{"num_hidden_layers": 23, "hidden_size": 192, "num_attention_heads": 3, "num_key_value_heads": 3, "head_dim": 64, "intermediate_size": 1152, "vocab_size": 605, "hidden_act": "squared_relu", "norm": "rmsnorm", "norm_place": "pre", "norm_eps": 1e-05, "positions": "rope", "rope_theta": 8190.0, "rope_fraction": 0.25, "qk_norm": true, "attn_scale": 0.158, "bias": "none", "tie_word_embeddings": false, "parallel_block": false, "extras": ["capped logits"], "init": "uniform", "init_std_qkv": 0.0518, "init_std_o": 0.0, "init_std_up": 0.0518, "init_std_down": 0.0, "optimizer": "adamw", "learning_rate": 0.00225, "beta1": 0.95, "beta2": 0.95, "weight_decay": 0.026, "lr_head": 0.00836, "warmup_steps": 242, "schedule": "wsd", "decay_fraction": 0.837, "decay_shape": "linear", "final_lr_fraction": 0.0, "batch_tokens": 32768, "max_seq_len": 1024, "doc_mask": false, "train_tokens": 227000000, "max_steps": 6928, "dataset": "wikipedia_en"}
Each number is 500 + 40 x the weight over its row's rms, rounded and kept within 0 to 999. Layers, rows and columns count from 0. Numbers have three digits each. The size before them is the row's rms in percent of the matrix's.

# layer 15 MLP down (transposed), 1152x192, rms 0.109, rows 744-780, columns 0-191
092:459516509451493495421503549478550446550498515489487488521464452565583498465488471455591464502478453471492547471506583436489548556459422451484496498458416538434489483486536481458464604471433554475514469506518492435460497485539494540504523549507543491490508575534492572469543512469510503509476536479549495522635475533398483492572487532492495620511494522517434498482466450498517545499464536531585487473514577495477544516520554530493509477453484402516530458519530505449516522546487498529477502474514472492477504472553513491520514452463482497471575517493506513519441539434475488428
099:486465472498532467544473411488545494481570571475456487491594477555539515502460510491479512528476490444501477483479554525491530504479510486520536484507520497499554537469505446493537487652535500559502489497477496559485553504458466427488528461547548473522465498478431502570452613481458465533459564461464452499499497508455479460481481494509510485524560594481527480542567489555475482503428499470484438502476568504524465411460398522579500471436435459466504558495501499450499526556435493509539492569509540583453444536481485477449505502518544491464470536473498531529572487494516550550
099:432502539500437535456498477473373501480524435574432512481514472522445457452452462472481505481498483491496520467495482454521425502496495453477507477480483490532467453480492497510431510481540482499605480503568466449503551478558532570408466533538449551508496466496534487565530445467425548527438552464543535573441555527443473509541506477486491509588470513496452472501505495490513438459509514563493516520422537422536558464540477592481545529489495538552487517422477505473534507507553483452473514511418489552514518532477455537491437501437523399541471510529492500491447549517496511464
108:457496468475533531525565505521429543530434556450471506500540532497515492463470511467480495554477495489521566508478480539479467493504446526500548546498499562517515429545497501448543516458492568516541535479543494447461538535570516486513517482479503551504546564482532482479468468506489465494507466480496469518542465469555526480482488471495575470491468445477445512468492606533564443522494492494460474577517519513496558475486547524470529529473605572536522519466465512537532458424552479423527445549478491529390590471498386499556400517525445527455523585571532515495426529437518525509
105:471518458516505530532486536507458595476496457478491480464568446526464454559504494538484461523542540486525496497476523573580468476500545471507551573511505490472497489473507499519519580525481542389529502458545444482520495491408458515529495445524434455569422497508501442504527515476493568511490423448494442536493551497456554489497527487467465485473576516462514469354487440497454509513494529516491477499505526484467475474520521520465499420563484449526577503527542484419471525469499578465498508483469508539480531460485400467499469441486534502420495481463570563474528567525562553463
112:497488452442505556494534556424489525502512522472503506503513447570527486457521436550448484491514464551548626503472506498531452524522547548539513489482499489461501437545477627519459496460505538493482410464478437465447452443504478486578501488428510524464575476507479479570514480467524497494523482463434516480552518514469439444499497435542543506544501496495483508500579549511530529452445544484428500541554507459563468563486519565442507417469589475476465517481519510512459453498427456486452484511537491479465500486467507535528453583523543542551564444477537509493460497453476461559
095:483479537493500582466459469500539432459477484494488466544551430503437506465495515506469456547512622465528482486578524523545556516474459518439424557552518495549588518512504468494506464525539497476516519531533559478487533473570487544523415484485519512513511561458486506469589494538442485480554537549516584522531549515478504505509441602431507459501403522481482516487528461539504500569436534440503494532487536526544527533550485478593516522484541501481478530487395509473563555522469481514471538540491498480470439444542493410534523497495485566496449459518524485500566554530530501528
098:489511459451583480509423487494467561513498450542469429489536479531530481458513507483522519550510544488540488502513491503489464498509471460546458427598461460469494502519488498497507498552502578540615500491467479489471483509496551499516482522490477451474464498475496482522560489452532488451538428500537550519488443501486525500607470486616421413536521506461413498499568500525510453514461519458504480551494498474460436506452514451482521513533477510522470550523528563567553582429500568506455519522530506390560494437501493448546524486483476475495476504464405478595542510518504425520
104:580523527447462448484514428446513517447508466509578497471540510538537511500528496559497521422438429468555549540511509536449461511523494503449507450446527471483555522443465515543501499497577458478478518493502529535476503482488450516436404513554440535504495517446501492489476460481549521485412548524534469550504481475425531509528507416492389467504552474446463485484488514478506464467515524537442522518486439455620486479462535403544493420511456511523506489525517464522508471527493505561573590484541540520450495536468456473490501543474528454506466504422464439421477500518476456470
123:579550485496474484454516381464453477570460431508488451518476484525515480527506546454448500472523495462426444481408483452519447551515527459517438446517598472486527494558495551505506519517514514517499560561454517527492465497515429443544579515447521499493495493433539574491532587517461511499447548408487476517552510470438473523479494461505470516417526446451451491530511508578512506484518484415473534497562489514498515511528439484525550386474465512511497492567404477492421493479528534508506486536521537529479458472518472478470466492414468501525485474473473502425504546468493525504
039:478576548511571488492483567490518463546436551540535431519540520518498524476504484472460484474566507486478541533436476550436524508534499495469486512519474519496568441552457529497388538548452519481506514553556467506452566522499516468448534507540522552492547472480538462534495488524461475465462556450487537455508523525556561508499523512464596496578549485489505498522507481529541555485521566493482557594536438575498501519480493507400513578467510461517459477535517507403492525521533470532463628394488530499454496537459448513484508523445468494511567477509518522498504557457523438537
101:494508448513477516454487508463528473450517545511533471535513511453524507496510498481517417480549474457572490545526506513528515490405507445539536461510584441500493580478556466395542517466532581510492634557502418470524488366464506556527482536525454443509482549391469488513528522487560479445442435485501431514512482539517452520514509532461535517478480510541494483508494484527567520536485480507564511549477502480561547453454522491537503440577542544455544439481494484572490529507460539484555560515514451531504538507510564437541454500549506532499449500504512484476504479484470526450
105:582519470555523502514466445574522532471493516529508554494470484485484504438545526422496495472396507570575511503521531446539486496495516499520486505500482507541502540431564491511532524417534549504555553554477501523535456496436419457436519461509586434553505520498563527510585535456467535511476572544553505536563476512500463524563507496589441503538442505480468441549425545467524457445515526449470500482572540472490467538445476442528473475467492535530492494490477504497474482467513529478542450449452531506512500500459457436546542466528480474608445557501469448515536522463499470439
090:471528576508621514485472492531570515438429442485531455452485521459490514501464474468508443542459537426515409551525535461550542576455467458505546512511543536518476441485513514511496515541458591532512466470523532468561447454473564473542483518513510468490469491513485534461482460410513544514552525499508471525440507552515474505540412584489475495508448498463492506491457554517468482582532510524500443530487466424484441482470520503487528492473518466466519469590520484504515541475386494483537480499453508536491546474431531542482586471488537532448476514497529563433447492505542424443
106:481520477505500547473488420570545474522554527464492581493553423416435479559453443493514503472453446512481481489470525522471470480515472479514501499494484522529491524458519494533517480531555532480475477593495416421561465467491502562505485497467531470476433485438456481513569500535485483479507488497511507520508453541479451491473516521551481471489509431524515418513536388474445524491488431468488515466528545514544482457560519476522525376440431453490498439552555477478556467566406563505511504519443457584497495501488525553537535537495505539560529517457562528513505444439555510553
094:492596488529537551499538580500504528541462502544486506513472466467433460464527480401574458466493486534458484556556618521484483551440495524464503491446444484418472480422457535453523533534542507506520451478597550516498452538521478514562559439483538562523505455441542563567504512540530508462449523444480481461457589463560477506433560525503496501521529532462543501458533508564515570530449507448507419516515573470509515498533520538523512500535534446496568469469564502490600491487498523497492522482517560442529480486499483543455503518515464513498483434515487507479492507427528489520
096:505469500553473420486506409530501466490506544497482489524540495529504484446555502394506530523505514426468452537527552523529461570498562472468473510522478451540530393464448512470478477434597494459504509465501531442492549481493458442516544493489535509524490492478565561502545589526539449472469424512507450499488452525504478465530556478518502494523538564508502482521508461507496515466543457590557566568553474486523572426488476548551522608525457511500511503490535574498430476523482513502530523454464580529565547529500500434421469506536477459529461461502492438543433529490533515515
107:408518461585529507457522520503471536447545433525465486438492505557481478537485569504447558452469532475520510558556480584481421537459518479510597507514493498452474494422532473567501571455441513534492487521432496581607497506508457504505551411538502489470484475474501536501503499468536537510516477498535513488479594492504585530502551558491524483483571538477466518455445509526487515504478548489541522547501566477489494500505503511517479508477508552449538525542524545453499536487501563570428487456474570488572561545515573462526512499467568430512463472529463537486520520434520437551
102:544510526520504442477449581495487490513431471529470519507497478473492503468438491484571513470542507496481485531474544412503513522496564518482530586469520500459494531436502554463533475442513467575539527498503489520571494503463461558494501496512496499507536495412460458485482478406499507485438448502400584444539435505556488474492504488520461441486512531510501438460492477486462538557604536443531520496482578499474515457523509523530509472500499479437468517453554515513449515461552550491542511538568498540476478457472490426486393403395472470501460543507548560555519486443558465448
094:499521378504516523552522552472483528475510482527459528511467481520507526577443526510486417503493504477494565463515454435522533514517482530523467496476410458493507450443512478542479539523565517492522501539501499512464452484399478544469561546567546496447482434503521567501429449508573512487476469551524505486501452474494475532503487417535566492520458551525485465489492466431503545556453591464556496511488523504492558532551481512481509498499513476494498533481443561414518548535518479467569527510408509496536575529521448447441483478537576503545499480487451560457552519568397522556
097:505520465464530517503472469558423519489495437460533511460539538519498526477443498524505534523556452522504516492478445477506520483492494537548529485461463485436516487462535442535515480464518450449622514515562494555518525559467564507475571512606506532495442440520463513507574468519466478506464535502412464457466557537505454497450447563476584443502559519478485519453564450423449495546483500464479489484508532483481435456520402528559543479489579454548427572443527508472508585524469487459425520516473464538515485497457514464492561564493526503537503501552541521494435532444471500518
110:493508458483521489453486561531553548467450483429459504544484514534496465537547490481459521400522514518524443558501507438485468454506492441507513563493515577440415519454507504543483539454474471465505444581511564491469511576535503510486523504464625538552488540564504475488547481477510473464503575474545513467550552473481525488546446548486519513509481432552549507494590479520485504534462507539456512534464589515524490615505516492490472434534509595514489512528477554527505493522454521518503512501506490526516507504446506498513579495371508543563513416513520531479576532473501496568
102:503516532494517493521502540483568533529543490493509467422439523511480478577541500527538489421421489565454509520455406507453541526432486519522484475443552483587518502521494521461503480492513534519505525441447522460445487466555533491482494530500520468445498439476484528543496493526471548509551524557495514471474520482470455508457555460480537501548548432519485510532534474544453490550546475504459490561480544500501470484537494639450516529628452500438439510558461459521525495537603447503440533554513530531424503517510531437479408458454444490470468428546478469486516553545481507490
110:541499530536552524568523561478437532482530505567562452523514531439481469505432475392431526523480440523532520551461494537498507525475538421422475496529550449614524487528467501483525492571490517507542451539498531511491536517489497595517489476470519417469467463511501505453495515468520587550471496576541503451518462542455542456485504601545567486502557507447490521521520523467517566534479589561487510519529547571535497510475526559584501477467515493462431477564466427505452531482508565553451481540491488491517522456443495500517537507530516476446536502513472503469584474514476495502
105:516524478600614545498536508465468525505495567465457505486544544535458532531511473479524512538562499510439501514445503503486485376435539441526477519548548522445478455491488510532502536434523552517516490415429483495497496427541468463519509508465467455510527544550509471539490495504483496546511521490498437588491499443459537459557488462548479464497536462447485494525536456521482473561484534484513490487551496514464500485492473517514506521513554400511525508513595492543394512507524551510439522546510390526487474552523471478489505530509546422590523481451459493492463538466495404587
099:488503517510561551499455492490511506443445482554531512511515524511505447407535534416490502492529520522520486535564475545521524501508479509512557515475521502489495535428426500437539544486599419524572427575509544523525491508437454463511455447536581525467508524454462598515537518502507521515486471523557509443595540469537478493546482551502548498436515453476446540462423494536501510434515546464482538418532537396481508517482468446462445498478428481433480522558538533493534482557564521555435485486504484443467525497507500483530517487505531523429512510454454555557484474518503465432
095:554451438536485502497527523521486517449507486509502544521571488476530501468565477534572416554498568469493532536408500511522435457470529485483516497498480464430516521545532476465492502517587436550408469473501474472457502542473489483564425445531558482393563522468550571515462530478551539483534482448551551467508463561532509458517478557492558559552462516518548493544579422435456517474488486487479527498452397484486505501427578528444487429563490432442452440493504511490503467513578497496487509467549502514467472481509490468519524516450523473521508547523505474471471507442508470469
084:493481490532459500535474469454545473441465408467484504491489512612488471509533543517541518598483465426518497492480443486521470485486514488528502498441490450552520501536500534446462476425527485493488478459439470477443475545591526533477514512526525470527400497521566546464508531525509501507488487563571540462425522498519532487442562461522435527549468504448461528436481505533541494555536556489511458543506533497546517585512582589514524502518449513462491428545530521538470572517532515543472453448539495547534508536515457543532435513453433442492453511399496521521549489555497514424
094:456502446525530466488516491531543500483487490566494550534540447507447495477482427501533499464482536509518443590481496471521536519478482494493524570524516554497514493552576538508491586529510517525448493451514475532493453475525452471450491543494567538441551461505416458533517426508437568567464479434459442531496520444516409433434458522470454493481488539465478546525546552467528502457524453567486535552496515516524449387424532518495459515502511460545495551547434468567522501419533503492520500500449474495446445563493498488469549448562465486495445507479540559492522489494385499505
100:469495462497504531561520487567456490486483461515480496449445486504538544455579508486489545533462453539446436470390523571546539539475565515495526464489491490497537513496440510464553504498487509462497522506513501520548520541428469448544431486492508458471498450509449481495456499466437594500512450484434459372491460515504499462455536566479516436601455575514500493490502462488479485520545468495485532455447503413517474499551536490516455531477534483497463475568488416481489453522494486462446512523545529444500464420556528559464531461551437589535529490450518452550507533477525560436
097:514561467570471549433509590616482508470539495510448530483453533576401489516480532461485467531516533551507434507536506542529508525426463497494534506439541406494515511528471470522569521529461514536559524473530444472505476542472525438495469450473518563511496503520434478459544535568501481531475596548451494430433559570432532561450528523561517505518489465455552531507462490501511535489549482494477566445542433531509512506510478501556530471465527465451445449527524559527431438516434451556491531515501478547546538472472508482525512494513481504486507490560458491491553463445507553483
097:472493588502554482534474553429539454524511507542553504399539510430531473538487560534500479547504423481510502570493494510561506493492488559482576470431569515500437554507450434477451447464525515577546512503565490500539558458485518474541536445521518466520510477536480548419537494533576426498573460552455480519530505492572537506451464511508563468496535523437507533470456471484538501543496499469517576480520477469515475508546430396549518492528475406515485446509483545504495508559499573551513453538524528478498538529464517529517490535570506501476543462498539523558458434552528477524
097:506535488497526495506483468468505470499460559538524484497518419454526456469585543493456475412484506541554570476567528516480522492507471438504525455418495497485523470526524551423455551546513507477477548470428521476445506509519422416472460498534528517499538518516540521536473462502528447495492398448502529493507519473493517549500550513500452508514471495455480479573441507549533417527465567472540523572553542484515443505526434536462559427530504486502473452450496461465472502423540511505497523484530494478545446475544531525440506519539429504398478586569504499458552528443538503390
100:540464496523494475467432586536434432517587531481460469601516425443537526520559511490549461486517496432490547551466475432507538492466502531521554538531443604452491547509447504472598515499543534540478537526513529493482459478581517414505516471487525489565522546535510536561535486495517508506496490500617508559487423501542476455540476487544472556433445466435542469420511492458495480512472521536486498487508527508464497576436463480452443492540482475488475489562496465478515547534565523512494568518496535497475515513504529430587513504501476550525477489491433505491465535454544491544
105:498452452572524441468463549585474535503490560430518544439510464488519473511476489519467505504476633518507491520503441544562490526467540526503494471517470475553452541483488348553540582458464480481528488484505505506485528436497512515486515478533513519515536498488465554510518455489551537475541538508526524518509504538515534486499436514418545536486486370528483500518491527514462510458534509451512462553562423538524542453448505577537471491488481527490492543469537559468421453511416476510407534510506514520502539393476513464508496543451546499441470439448533503487498506476553518444
092:499582479536493522523515467497418522509478509557501453529571511488466536518516527478468475464464506512523455490507528545415497518502496506462512449493428452474504546555538488511493502418474527486490517462498453538480476535520487531451435480479494509569458475503432469497484529519540510502565513468491505476520503481455552481412492498496498457571503468510518515526480479503441491551505516465480489447500522493495428506472409481507515519521532518436515352483590520429481504463454409597497480531413470471591482512450506605498520540389524481556464431527493535513510564585476552524
099:539519506512519544525502490487484505543516506529502529452519463479531455461520485523490510522541529426460436526435491524517495459388473550501496503541474492513508591522453458534476540474548457498522507467442531531501505511470563482613486513521535477537498511532499549549510451543536606561490551487488518507444440527504537482452546494506443470508546566541510489482519475498509484648453531447503476480549479502538468539502508557530500440432564583573505480482526462578517533471514515481554499510486481574538456441476518565578511490536481518517453568451542479522433491472540378496
# layer 15 MLP up, 1152x192, rms 0.123, rows 745-780, columns 0-191
098:481515529495465484510483502606487538452483482507456517506487475485483448536521484489505491496553480489506559499526520555453495408525508422513483521513460490461510537481462537517483497483599491494514535518561562487557484470482473468427434529515464522519542575538536564500504460495483536533469551508544488508506439546420469452538459531483581483434590490515476525401513493480492452455527513514464445511467512490465514530509475501497462510575431494591518530441490467446457422559536540519471424500509532487527605535491490479554419566564485479560605480510512414508516479521452454478
098:508487541508425507503573514413517515456511523501560422526458497505518512573446487520502595506535532512463567497497486469433593518469423451532414512522525501526538542500531502523460489481522520528493507485487540499453519513442577519521476461412502544467488516474497542583499487528483513483421485539452517500544448509494554449470483462477554425421519509535497506514522467468537504498534515485542522538418418501557507623477527509532463513444536487492576526483470583526500461563466482507458503483499520497482411442501539476557565540515552475483467523578502497427487499555526520558
107:554452631459518468500471505430516431450483493528520509485435468530438517503397481566466509482575461428478439473482516500545501424508506488501471501501496471500444470539542500484476431536493470461509497516577509489499469491509502493519497497458446511439437445552588538465449509487485466465515507491427517585455436515467462515434564497493493547536587470542572541507554468503535496526505397490446508463511529511497525544535521484563447486511512514495525546489491526570548488530462465427504468516543475560529444544475527552517461498458525582540509449496499525420540452559501492521
104:495454544512534454543568479494494538488525519451512414526535483513503466485523513526518549546539454427466511457502473473476483507508463548491471436487508445521426472467467561566415503482523486481532503478500569495455546534593528508505444489516399481514514453495515567487550514494478494525433537511488521547539466470436454461513477467464483499513495523480441597506583502506454499433490445477495410527491461558494526570576511472567505557550460504497556501491510535449522497485511551492522417533465426413498515542404491556495433537571481501527511475567455454493464441547525496542
109:497539459508484505502553544549472599527530479481542529456468460495473492540481458474480532486525555448520507498458467416450614512468502447454489511498494506512474514495408470466475464454462475466426509468564548509502499516527524415407496520476493562477518438503489483532499527549551511424544508541515474537440528491506489450548496524411510450478498528470539465475562528497524492493513391457512503535438499539476434506527562550504543528407515491511569534557446511594513457545524480459477481499471537477531563438450465539573481493470483579502525479577544547498453506513447533467
094:528514505451527486478519462482422559566488499523516502495463469472448521458526528510443475550510531476541490469467552534475534496543471476556504487471526537432470446513457473501517473520473583500504472420472569508470568568485510493454476547470487499574597500574469500526463501490569514464511527500494467476519487495488474571427507469449525463450550460558509496514490456494552481511451482478466502427480481486470485593569479411499455539575467524464462555625440548547460433588526529535486445497502492431490503444535551481524538460504420510540491401519550524522483472540494508482
097:443507573521450448491548543477514454553614557538496478504509476471504453473498461504411507506495514541542511468509439504554491463549485429502430525508563456513457452456468530512453488536474466515534515460489442510490446466584524498435450430441482504589520494535523478454444498530455476502503562505566547594490522464514461531417458453494461460489480446562482506501531518564492406531529543502437511466486493506467424472501491491445544503472473519493503524524481507507515480524490516463415503455419517438438471493448479482520447568464438485443533440533525426493539483512493484571
101:529548484472505518536457519525472458500447468490506496540509505516455455427479491508486480500545493552584515442492491527541516477485440466461395480440572586518429423537524494471448504545518479471477460438514486468519472522498484435458471426467540446534452512502564486567545468516533518518563558447441533488560473458529560534540474452495569493496470455559565527500542484526528446556481480564531454479474463509433445521487418478459526471547478531497454510488485469500563467497503555529499449550507464486535515521551466546486492530602524618528481525549538502509535526433504435552
126:546574468460422454500529534499462482474499509482533454513503563568476476457504471543545499534506470497524594516514477567485576422473510510475482528481532513489482562540474506529495467444492540480490478492528477455554468505501562417491427572477532543502553522514489445555433545448475495512520537550516463484494529427536476429507490546415557541444487550523530558451565581485539455569542488582481434494428491449535503538497496507467436455523475512450519489512535423505468435451505508512507417503482468510510503472496599469546498529486473532529468488540536476475540470578434455540
051:508508546429438504487557495528482498489504486482456506515441537551505539519459508528501558432561455527500536497501430492514517446506493499535439528495481512458462471517436584522466499455525555454497495462516571490573513474505550487471480544471478541509529435531546452561438499512479475531416456554517512559518502498476483478513491467468506499443522420522548519466538532470513507472419460551454448461484440539518468576536437427556486458514488506565555537488467526500567481562422462557436475499425454514450544467460558469443513495509445565564530495550522439430423451555467472501
104:482504526468518446465498469487530462487449493444493471438449509563560469529487496489468460472474495592524517485527444459482614467457483492586540429538497537466540469531487499487456481531506576495545481470517484478474560468508557480499540537457519516483518448524541497511458488519504530448485455498486472506467483467444547477458450504473500557485470464527550649468547491457563519501509476573521412503502423502447514488526520509509458472505522483586460477453531464570486443543415514571491451493495512464525478418521560578527454546539466500553491481529515424472551496481435428453
106:511516495492466476521576496493432518504534463469505412503459586480440548521447518518534528493473499516527493508502497524418498478427491455565516508508470554467511524618496587558466467526563522493476456495507467465499535525513540529531465569432464526448540463460501481520492485520512548496508498528498532549484504547444500427389508543566515460519491437572582571421543490453535534434446467581451463496419503468514423505497492529470548463540551486545483561482510463484482497543485456438539489499525557487486590470541545533487492482454488511462512478495487505414512483508446441517
091:517503548429492525458551581562486513544607493529478467475517471487463402524442483593543505549538487471474527486457478521528565443404497483476490496456610468479451443443430532486575555582511480450470530455462524486508569465562463470458444546513464469572479464578508539488453498495488489539502469470502537454522433522510470476512504517510448540549509503513488496500546487501509437391472524524480478475487450529509542508524494529524532543438472549496473466462544506565483498520525420524515427493517576501556471519488442497543467560538437515501537537486538494509522461534513490508
117:544528452475469568508560534506446540470559502472524438416497497567461476489505523480505510520483481469547573465530512507532564556474505479483454474455520501472482395506469485537505492428466525478471510447535492468491483467547507449469415578441501521520554504558456512545500506496524446545532525508483505526526545439484532529503424429448542514531501525533523524493530577549593531530507443571510535479455445511529468481545498480459451466402453497443463524552485488484506463487446462443432443581454533450523549452494577582517480482550477595493517479559467499466462518482486475540
096:566580537528440447535534421508491490505494540414579492560518498490455502491467498490533505425506453523483518459437429518452491490501456500568448500485531533477474484492486559581404498575533605549503543417512546529504474497572513500480457512515523426568494528534566478617528524504514426490446512549519585590465509542514511466466569536501518524514508443523486507540536487532556427451504546460511438490478528504481521467524490518527547492516533484508525535446465519520478454490477487530501507556438459499518451554464513546517501530561503523520519424477467508521461456538471456529
095:466421486492483482512559485469474497457477486475456465490506497524534547513476546576493501445491464547522496504493471491466476517560491495513486511506615496551474460551456490525477450530494553563435461450510493440510548496506473502461493508497459458481568449582569411570433422441516511495424547464534510516527413506447532490499465522491531468554518475474522525522499489526515488496511521509521530493485455497573466522517535537460506489550456456537518560578465411578558519505450552497503474524415419534421469512471579504472447504450555542528496420603540530476464459526468510505
107:520505563481490479535512493557472474489547466472428534491487485528515482547479398521542582458472455446564499502502503491525524465439543498577497480499446526470531547608518514549452482532536526432538521475526552423545458482481508517506510545501465481519546492525552432506446453512531548553546472554482509507435522553434462556516517523481494451512553465587503438478633499510460544531416394507440461540415500504492536542575544484476531505481507451536510557499520509489496496499455513470448446548501483582547486528508510487471499602501477532501482441496502481498541485489542503493
096:459475460458396471543505526485461475523488543434452482517464516506494610442529489473458436548519509563496481475505445529482539457502414393454471524468478502444531486490457513509508501503545558494500466530464483491549465578541460494498494540514487527539554502559506454517369536518540453539515561464453523599436492479489522504462461419502422563448539487482494537572559512482562416463538546481495471505486462516553474484533490531506462472534447530463515557499482441472536503553492464502424491458484474518462493450479473592487518528495454520493543472543531479487539545479563508487
092:496519561533463486432555542525495524550481514516442482497541479517527452553460487508471438446475491452538514549511510548508472448487508453518458526513514449571542514465486526469510481482457597456460503476561502493450524456499523494549514484500542523576529584529542446550464509471529501518470535510480511520535535526504491520519506466456484492448472512543599569376527472608503442522515500466482540476448499598487443507531486442558499455458464493471546501459511480532540472562515516483392482491528470483415588485452548463469521622497449492532563495562464478528487459484493532493
097:575526511520447537488510454523537454511491490535533449507474534529410582564518483585474517509484488472504507518472476434480555404461472465477489465511578497544464413528427484468464482544493493549485485440466534527482547487536555484499448573475511494543511449527565527553506502467502460490536475483540497470471527524472466540540382455496480520520541386509429463507500518455580463491518540519523492487448520495543438555480479519478395488486555534485469500506482426517579464531459509458436451487430477521523564454439551520465478571487458510512520446515487467472567489476532512518
114:506518527426534512496466462486480498531523468510495504500453542508478504483495528539543496491496504468548519433518512527529575493519406495577461512518519496453463452480509512508540506548480533503475489499484580470513486444535505436512447458493468507520473510475452480487438475510473513471514573553545511494533531394513536498447432468467565543430473509497532516511524545446625532526445478549556494457530509556527518554569444432545508536427408561533492525542497503550574421466498504510542454567413493500513485483487590573523521526563525533494429480487436439447485467539503433539
102:457541507443498510475502509561408570474507460510402509466498573611516519479496478536503507527488474473529536506496518474505471447443497497463513522511597519503455435508445551500474402515501528514406497516584476460497536490572515531419449509527495479511554521491540494482503520457494407473491494540558551468504457484545548457471530524512534561489519506529548458419530568481460534516444429544439452476478493597413518486431519544518456527520533484500453527498481453443517426499496461475515460502472508502505527513513493512455517516519466521561492509542542484524554485521372462479
103:483465612531541523480535534490550519521478464492533474547531457521466478513519510495474507517542472413490531581493501543479527475446526467526478491513578489458534533579482515574416472475528534475475536516551559422558486483461528447524480501431473479467528381503585487496453524482506493478518506496518555500514511494460428542471489518537523496481509448515576444420470478438448533472508450550426454460454541504489513493582479493550499540515468541546529532474507461459582488547494444527461439508490436490494504446399511457421524517427507530476576483544499440508517449470532514516
102:478536532478474415577500473428522565472583481447484434437491519507527517524477502512468470486472511471533498534518489522505523498474504488476494463481438514461427386589532569473489520560473512398473495486540604502556544513504537476507439496480541513493472502461487519456538463486517478478523492566467534512464497476497496406505523530484536540528477526585514525552523613434552491449502546565488438508484498512486490531486503534520477487516510558444548562553469543475514410537466462503514468476425505515532505465527459581539484463547468551433463537493509501521402448466446503483
096:481536570496486564526544464488560565584536463499536474466521463539469543476486481543506574500565517549470595439463534531552471405491500457516476502479561536451469501517453500552396490517462452469486516374556544513529601398500532424509506503451450516571500489507516453482469504508501535524448538506520516485535506513515527528487495487503472476460462508466525601439459542533450462521516479527484503552488464485556429608502416459509496476476462479480521473468500495527581523465520496512483497532484447430530506470459532486449552475526558506520500477472518493467460439490507514530
092:466467502451462442533564455473451498497494514501457472462477490577506554492482560561503537434539443546502491473459403520519491496507534500516511570519560484520547524527433562508556460468481497530450515434438445509493521508571574539488495482484468491489579466528623424512439461490569441503483420486561504595454497498423529513477499458499489483487507466449575553447535548481575446507498512470476534521498534510556497498556518510471542492471424525474526491555467465530504535479466505565495524521520516497436514378479496523515484562504463552452492484551508523446536552510493478522
088:435519481489514589451528542540450538506521499501454533477556518465475446518513479484465500492527519499507475520515505534511520485467495420514511489475525518536477448554523458559555443515546438507447500531612454475569494432444457449515454492477501481560520433470489451549503549548477487518501533498458577477444460445517508488456507562526516520508488469510526465481504481552487474507456416563540437396495466495444434468486408452511536451505475556520489500556474495502536526513498465462466547565421539471578538435476536527442501523597486506562469510543573479503431524454478528572
087:511581475438435549501534484444492485422527447457514531422507552494502530562518551494450496435519500451502514485519518509494482389550486537553445514437579513499499522497452446479495470503551431524540450502468532526475513501465518457534494445476507566515480522526507444406501510448421423474496545551445516529447511551429533547534504533469537546549517545529537497484517434512483430490463550502472418513508444451460500564485564450539511461508488494491488527560511521434514516494497545417466443555536586446524419513497498439552513543490495487538532486433519500492540454487504489542
097:482471465534500516522525469570500483472487441434502514481444522539469557559486492506511523460433525487455502456530451491519467476521457499476495484573503525477507430453441515524451551516598521520538523472511606451517565476538456485505485497508556479483510406513534470510454518523448530513460518504406474556531481471489563470492428405511534493480516535494514530483469504567566537470455485549583517419475437579541499455464412489501395552531490488513513464522481459546505467590510510462436477501475500482523520471515508482455574492532443525527475400521434469504506486546545473558
097:534470496472554491481499464525530443549502534456520481492544478493493490480478474529483496429551521509524522510484522490510498449550493456516496504480527547517456490510512536534440479464468488392429483443498437463528595471509564504502520575500470600505529528504539442522534506474498453577495473470556552482543497550550438489484453544465456529510472492540523583481470475452485440415510448519485493469564435489423530617487477465468547494458465524457495486422571493495552547483531491415491482545457443587483579507530411503541505488522537527546557481571509450544444504542515482500
094:479574509481428448506559443479466555527485487475546440535519557396427524515469483538447553482547496482488478489509502481493550466498547504539423503475501501509556572577450554544542522474516549536572516488494515532503437529564529506543502553475437515488496471463450478538450513489525522537433525538432475507421541481413528460468488523490491567402482544527494474495506505491488568400459526505493455478552478537511529478537486574570499549506499591507562488442576480464516503465467487509473471510467506511489481522432557528451506541476547508499480528590434504494432497539541528531
095:474529554437485528480491535540435530506476492553423510505520539479511541534449521565465528458518501491492521542480553431532534424456483536546501505524551479464524512457479523491513509517588513523481617509513543530536513472505505423519478487449477560486500520469512429444490476529511456542475535518403556508504542474476465413493501532496499530502529505487573526448510500491533511421465510474471447518534504531501492466474420459546440541486565508583560476473436488435621469498529495509496490437449435454430590562529504496518466569425539553542527470449569501466501527524491475513
095:469514513508500486488481445490434549468471518474410507493456532455476545477495515501442493475449509541469452403462493530544505476512509480467528481457470469509533484478488532493498458486501478447455584473475513485599463522476556507540429528558474493423497453511496466532477531500513464474447436517520525535542515488480535543452424503511509504508508525431483518511569492493491446475458428476496502474452397609477500478507513494502488515485466481500574528468371544493525524490399481484477488598504470485496554365486476556523613461517414508505537497469497472496492508505439439479
106:511547577501452565510511494479464455599510484502544449533441527591453530478447459498420573476519433448520519535535496483565503477519534529553465492461499542529473465488476601452488441505511530521435550491642557474468526485442547448532571533517523494531548538537516542506464559482540525491494434515459539545476497504538462525499480491441527493472504453544479529428481457512526495477536521493488536525484452521466419488480459468517516526546534511446570568525513536497491470486531538540501523513409543486499454573500502582521451419530503517568504521555507498484523514471521426478
090:449432458521507458534427461535424568513501458460451557482477535554424485452490476516521481466548512535479496412447489491547556482507481516471470534616530521491469451546450547459517498494523501463475444492574510490518495455507556487520531573499490503503528548440516479473508408486476491509482554505530489569514543561471443486494459424534454505442572509496572489432485544477504466487487449556501470510461441478535468568466557522478526514436445516520556525488519455558544538528511557461495497422531530551509491385543523486542487489426479538455547503452512558483495524549551470466
099:487633459487500458425532445503501550505472473447517408547431552466494525450478437491539503547555548530586535486472489567499537512513539464534481445543493545461483433486533530474425510536470524487585412504513509462532534451442546503506521565471550498525519463551527496484474498477490532432508526502440469582485472537493507515489508458536486493543517435562471550500572446425570527484519480494411563517419499490458484504462460503465486462471506497464478566458480499441516421513430506525503497466537461450454489495539522461535497433500508482525514462513520547494515532510479421564